{
  "n_head": 2,
  "attn_scale": 0.0884,
  "warmup_steps": 200,
  "decay_fraction": 1.0,
  "decay_shape": "linear",
  "train_tokens": 167100000
}
Each number is 500 + 25 x the weight over its row's rms, rounded and kept within 0 to 999. Layers, rows and columns count from 0. Numbers have three digits each. The size before them is the row's rms in percent of the matrix's.

# o: layer 3 attention output (transposed), 256x256, rms 0.181, rows 122-127,250-255, columns 128-255
# v: layer 3 attention value, 128x256, rms 0.0719, rows 123-127, columns 128-255
# gate: layer 3 MLP gate, 704x256, rms 0.147, rows 0-10, columns 128-255
# up: layer 3 MLP up, 704x256, rms 0.146, rows 0-10, columns 128-255
# down: layer 3 MLP down (transposed), 704x256, rms 0.136, rows 0-9, columns 128-255
o122 103:516503460512524512533497520511528506488494462456516502536536486533519487475473512480504504470481523555501463498535511529532500541511490539506491523490564501507523515488495508459489513472483490523482487486532480498502496472539508498497478538502502474531477491528521553488532525513490499479490499483468469466482473499472572505479498502524479507502508557501458499474469508541493528484497
o250 089:492498476493477497480518479509482493511467543509489501523481500520487520485585493501529536499486568519455494489499485529516477514483426489532538507516472497468506452513520507491489479478491513495482513487527500509519495472471536481500496476492492535499492456468460518496491526472488553527512506527520474489557575506511475493485484498517471498498481487510513515520523547451467465465445
v123 100:480488508526510516482517464490475523515471479509499504504519484495514570528483534461527478525490480470497522528515506512522559497499518501515472521524469431529509478543519490503509509488541459473495469463520521505497490458457514509534467515477502515452510508513514537508478532502503480439524523476557520437502525462501505506501500484537523533485533495511496495493492459468523514486442
o123 101:524502532531496503485521507515538502526502508535517481487554538533515549491536496479474492482549517482495486541509499492498475540508585485485521480508496456463503472544441482507529508552468448499494487531510512490429491511486516502476502463502500478521524454526497509490519519513483487528523498514521475530556458493523495486497514517511506485505459517524511511478510471486504498516513
o251 102:429515502536451501506548495502449492498503523538493487439532468476478481492469482469526481497483509487475485495497499489499492465510475465523514494489525543507481505479422486535483496460468562479537489454497484498537456497513488507498494507472524522504473514431486495489503498506484512516491538494491516501519487548485495462476534481513489520492519504496537520485491528503494489547495
v124 102:513505523528479508457501481484509508548498526529495485493505486511508440502511508465527551482515490497479514486496470506485507488508492516488486517498505493462515528424530490514490464487548504481500506497445485519518502532485487542499506518571489515525535534522508532491461505533471495508524514510461489464517514531512484480502491473495496549471554500490498479510507463489478487512467
o124 105:515522470502524522494499490489497508511528515531536500508525524470545472527498510492512485530500503517509504517489562493521480513504521476478503532485483538474480481495480477466454548506492497491492480479543484536517518496517511552459510469505504506451513484477466476504496466521516498517527454512458473495555465482470552512473518524466482463513480459510485480487470517455483475519487
o252 098:497492468517519506498467514528457488479480485518514524505469509511488494510509472508515470516512484495508481520494494468481481497543526496565488472485489534501477543507529480521511484519505510533502528486529485469495492500524483470512482541492497500543480525466505495469527498518514481458428512514482465521502485500508521442499487494525520559463520550459478521481520515510490510487476
v125 097:511502490512462488499520460537526523508527526474509552469484468534491488483469508492503509513480475490523549508514457520465536486493499516551518481515451532506552499481488487501457495485485492486529485458432490487525524475527468554509519488473481468527500505472494470494492484504491469545498491520473495488535493545497477546503516499524513476516493508522500526489486551470543508481470
o125 108:522528497492469490490533555486469509509493498492507516534504499523545504539504536499532537467499482506532473480465490555520515503535497498501534506525529558482509531525488502465504484469476525499498490491498489504488532517481496501493517508524507509497518524526510491533515522501526512498459500497495494508516499482497514476511488473483530471490482545497480497509471480505529469469499
o253 094:520445439545485548505482521485460502458524481443488455489496535470495496487477504510493485495503522483508500519498521536507533491483491438468468499530500500498484482481541496502470450522516458464531505519493467507484534528518500482492501470498530483503470487489513508495474475496481452479520486522504506511510520491543496513498538500522465539481477519506498526501506449509506530490516
v126 107:496483545466520551499489547536502489498537481504494496492516507524498525451511550473526500521486542510530480460479490508451512505516521464528507488531498531495501498514468515515516525506436515511512490513497467541515515504480501506502506494521535457514487502485493502509527474554505485477440505541496507482505499533528535484478518489495511541526446496497539527540516469562514557488472
o126 108:481504497457474503454511540508526515523505476509505516489469506501481522511422518505545507503460495521523435515519496522493516534525494463497476503452460472524477497507488504478471514488486518520520507517507501468503528464488501519495481553510497476505535498480523522566500528483481533508485556496524539513493500506551536496505498547499495506488518488526491512506510531493530519495471
o254 096:539527486501476464509438472507481473494494483461428473510518497468509453510462499481492507471492497518551489473525479503530453480529453507520488493541498477506512483491522540499528508504526501488485500526485476495501468494538474457493492489461542495503532510496451523474470489482462446513507468500490556508535489512471518535501486518518481533473472495488468479475476488557550482489497
v127 109:483475503494486492464481512493483557508532533519502557507544505513477518509447512491480532447494530480520540497498518512521486482493507504532501503484506519499523481483527523536481515526540465506493475525469477521520515484501493481509489448489459488522487482451463518463491500490500483498456515509485474503542501546469500512509532444464506474530534544494490536494482477533478516492461
o127 103:459510523523489474454519534492485497556486523514516496493524452503518533517475533524495528498492483514528486520489498490499497482479469489476509504455509453490495508526496547516485520504509510518494499485503482468483465516535450549512475479482461544512476466509510486528472476499503498506443478452506453472527486491518488536525497463501529497554500523432500470467538505499537489519534
o255 102:486504465481498507452511493515489484474506526506520481441473536477497506472489508465467469440566521482479537528537510558515542563501473532503510482548517509454504497493524482485532466488469524483495501542494534510481536488478525460488530514496548463506503535471492504476497556522483492503484475498557493505471502526502469478508502536518490527506494547461522528500515504454537459503465
gate0 101:530481464494478504524477524488486478514532549555529528464511521507523489486489476524538450522535499469489458536538445509483514537458540525511521448527490534524478489507481468517513482515509501529524497495500508504515525469467497486470506529534513507508470517504494465511528521510490468536497490549464480492544499519490484524510471440515498496504525499498512508510527494504507552483496
up0 095:502495488509485486470478509508500484474492488507489515513489472455437470509440545517502508473499452502495482508507508468506522523535518543495445533536487510443467507504511522481458536504552477471479497537505505476508499539531505474498451484480496502480524450487525516476499512461534508511531545483513506488523527518502518501493514495497504569461503509448503490524527484522517486510519
down0 102:524542503513512475520505516517488507499499501525517542489508483493513551487530511513482512493497524521459472505452499481499505472512493491485446529499460487477502503455506468457529508492497494499467553516520492523584491476494513493538478475453551521484546543513503528476504445496483449517513489481521519518535484483488479506499533527472491486497496492501502473513538545507515489455493
gate1 103:504478516504488497545516460457456543485497493459427465514515467490500517486500460487553508475520496504488469516511525519507482502468500526508463490496472504478497467498496506508516505443512453547501466510497478537533479472513479512457503502439543488493494499500493494488519510490473516543482522478498488524448494516508505500499500502535487518476496534518530514459453529508507538537491
up1 100:484543530522486470486463522517523451449498511519488501468475511527509440497486497501506449509514533456468507520453503506498533514523494462492492522498502482479504497521528493484439489510525510483502538475510498493478546483509517471487488488482511489505481470533510473493560522498450446494526454478496502473489543516483501501512480505520477506492477486472483493537508486471515500500494
down1 102:456504462518488533513510470498490514520551476466510491463451488472479518483505497491458509477455490538502525470558528470445508518537545482508512490459530519481467490497501498513535507518485498477500473496486508487488505517472528506491555499485454445555494517502494462546478531483519493488519448538500508516520508504513500480544471529489493506482553451501506531498459486549494489520462
gate2 097:565535493508536472557487478500487472481500514505553463483490509489483499525453487505521483455520483523471500514469523528490495506558453508484516477476496501489467515457503443480483519501494485508543534498475486499546525465504522515485495530518518455452451470506489496474518498498489503477461491464532518442522510519514476509493506474493492498538495492524476526502507554492486512498474
up2 096:534514487522552465507480530518490524499431542479530478496529513501516509494514493527497513466506524443474468504533507527541516510496523500506516532491537489493482494536512445542468516506493510519495499517512515496527519469495483501500507536496523482508425500541503489515475596517537502479510489492497470460506495535493477490496471498471475513545501483528515519445508508513484502533447
down2 093:501532504510555478447478481505497504522510497498480533511505465482507513518537547475474533527472520494508516477438494456530481519511512489497477509527473486516493526476540527513521477480505545512464528529511456472523460513533511439506518477482484494488533499488490505465475454509526537478508477525492438531507489484463515485495581506509525482505459512498511480514480480501532492512500
gate3 099:531497466532530504523469479492506511437505520499514517505463460486514503503466517503516464432481487504497484541516519535469507511481538541495540510521499536505494470503493477477467521512516484494539485531505557498489479453526483567527441516490484493521503491508496486509464483522486464507493555525457550462532506480517502516420485525534504524466511524483507514458512526513508558518512
up3 109:480494501512539470492518505558477500494480512504474494479479482445534500532527494512492497515508524543508490461497556472500507477535475442564489478512523493484522541501576532529500528530488514483466505482503496488531466493518515493527488490505453461490528495524469494514475500471502512494504519490521529494488501485483462482490464504472472517531473508512481484506493487477513504540494
down3 100:496524503504494460493488526506520506483525480510512486539481481533509506497482476496489499457513488582509515488513534549481501515425520531532512509471519519513520527517503483475498510450500475551522474516506531494472506490520528523526484509523535496493529442488512470531491467495476484453495491467448498459551473477470473482526495480512502466457477480506488457453521490505465499490464
gate4 099:483523485544498478504513536495489517550478461412479467522532485496497533517488487483464532468500520479488551519503456507504504501468475485519523516468482514459477523487478488505543488491507499565515496507508478471535517495485482486501531461490469552498519516515587532489524505514513453474498509523526460462474483517539468515483499513536517472474512546484472475498512468520519471469527
up4 098:479498477525488503553484468530528508473508501492459515526473467487487480517508503488504513479513528487507523503544534489541483447490465531486477480571501526457503473453488470462479477475475548498510494475477470530491528525503465481513488507492480475508512497523509466495460532491490492485496491481504462514489495518516499499467526502485505515472489541487499482533483518539481473475519
down4 101:502524504462539515478461491514479509517498518514455494471518512476513512525511486526456520520492508536509492505460493496501511476531501553424521498506504485474527510516499495499509497535488457526500511496520484517422485473484530482499505462502512463494517542491468496457458429477492524519472494471537465522503534523467506527507508506431465513512509505509466536503523513505490488487500
gate5 103:520530525515493479515528534523549469483519489450527535533518456498512498471527502491478521528472465511481515453510446522501509529510527483530521512451497514462517495540512475517490488503465528524516494524518506490451536519540487509522506496518540504499476515499456451478491464470473505457512525485519493487529456541486482548493496468512535491460508534505483491486481513538510525478529
up5 099:545498489480494478502518472539487487490507528512508536468494508521515508520496508504484541505505532535465500529531482499565500532525529491511485507525477504494539482491482492492456531532507455514437473489501492505464523460483527468473450507525517541492481481452512453500521501569517491476508502521525549525517531528502509444474506466526484448415515528502512496519514531478514518502493
down5 100:509500511500506538530489520496488521484507472502508533511495487479521555535499556483509516498498510570485509479528536542498423473514504482492471472498487486540475489504507525567478522482498538510452511526482497493490495505520470570545514497504506505529488522523469494505531496513470541496459549489490484479423548569490503518492494497493534495517509487486512502493511527470489530506505
gate6 104:495490519480538480515506516528533419535460478522493526454516505519485492482521500532527505505503478517460523502525522505463513508547512507530513458485486525470521532504480496520497505471489476495490492451463497489451511511476492496525487515519475503489516484489517514499483508489497528537455492529478547529504470522478531513522486500506473484501506537537536481463506502536501498524502
up6 097:501491529456554561526508478526514547505519479517515492502495500551481534497486510502518498525528503512461479479492502496488526472528479487514483484517454526527536502518468523525530510473506491470473509521491522473497487481501497465508485508455483503478507523486487494474464518486476510505498482498493535480526526505503496514522539476550528526548521489488554507485521544523517520525475
down6 097:509553492482472491506495480464444540498515502519520502480448519478552523498526518520490501458463515471504497475477502465519499494460503516485448467514447490552471525487523506504485477500541515528511504528524518516525488506492465525511510559539543497523513535465511517510494465528482513492544501510530434498511534485496475515446623514478467511552501502497458481499478574499513488493480
gate7 096:464507493528481482519550499491465503533484522495458530464522492541494477503546487456497479525484459535513480511516487492509503537521501529551436565521476480501519478484501452499490534486501490488506508494475504545504509455529492491521535445508500484555492477497480508523498513517477517564524508505509508436541491465501473485515504528493532515491506511494522554480466470543481525490502
up7 099:489544536502479481492496517513507504502484551458500526457476493462485471503476542516483507517555480512501481454503506467509477432513529471487493476512514498485498515517503468527486502516451486550521505506473497536511534471493499485501487490490529508532532472462465467489532473465449512511454510516509522547419535502546474516511512504569495490492505468501504525500460463521515500492534
down7 099:505548481502476548482511499516513519522497502487499487547485493508513489527523464506511544473506508502486494443529501552469497461487500478451514498513499501536477480485534499447493480471487517532467486515520558513510510514485517515501524502496523538524474470477474479523529522486480517508473515491481517464503521484480454484498512477472483477508532508513417472500455509534507504475521
gate8 112:511516553526452478548516500488484491485521496456491507512518490461478458506507456494496511511495478542534499505535533520536514537503549519530501472471559441510502504510512468502463550487464459485518527538499552533487522521470526504460478496510504516552488500517451492501468480517500489487486517487509531501513523527482430523495492496508491517498510495488500479525520472512481483495505
up8 097:481536490488518496502484491493491513527524478523510525502558481494523473461521488486487511487540461500452499478446480512465480470422513475486469476495454546474496541471482515473470515467513454506478520482499501495461502473530496518525481503556538512478525501501489496497512501487501518513444511517526493519526490514505467521527491481524552486522522513498520470516493438503520514504477
down8 099:505472491567484506470513531510509472513467486505470503494497496491524474456478499506480460527470502551486513538411497482555463458578512494508453531456531481494453490517505534478492424488497493491468513513482481507528471470464519578503488485526499507483511538507509490480517478505496496529495511517470485504513490517460476489494466498510478476514514516479512500498491499487507504473545
gate9 099:470497548503497508539457457516515525479529510474502510503469486509475504507497485511536505520466513509499525529475507539539454465521531485486528529492515513505521524558468514551509508535535468463509516531482481517504475465477482467467516518458434509498531497529475509469492476514482515512490522507494492498518496480479545445465495454520473536524523500514522494503508497491513481527470
up9 094:499462487515494513484530524505501463497473513501513562517513495517462500468541481474472541488493496465516522496474496472513498512515475454520465519515484490482520515515519498468483469484446496479496450507521472475477490522529511509495464500514502467495508485512499458503522468471467493510486521490480530510484489490506521497492528516547520544464528515477415505485480537535497508478477
down9 096:493524509517503474504515501528476487508442488509463495513508494505524472536488488531490515504489516441516516478518483496463536477492510508476510482479488526506513505522506521533502491504453497536544455488509478504543488498544462459492486516496518494479476518479483492462481485525538513528535513499501486517512504485494509516532489512465495539503497498503507495450464519492522513468508
gate10 101:462532512494487474502559507496565470537507447474516531498507537510508527470517514474492518480501509504450514481520512463490510513509535509503522508492501509492505523478496492516544495498500475493490527497476496481493490525531489465491475474461512478477453534525513476500498512487526498454502518445483481486553530537527512488525458476521481515509478535497475504486491511516491496478576
up10 107:427496451480512472543554473513484506506485511544507529540494522495503482531500504539538491510499456498451494525493505537534477525498481501528477526459486494518438488519521518560470496534478497477461521520488481478505466504508479485551476521473511463477508464486532521524507473499508457535492557472483500489519479492485511486522538464496490491509504529477510501512478534500518543500505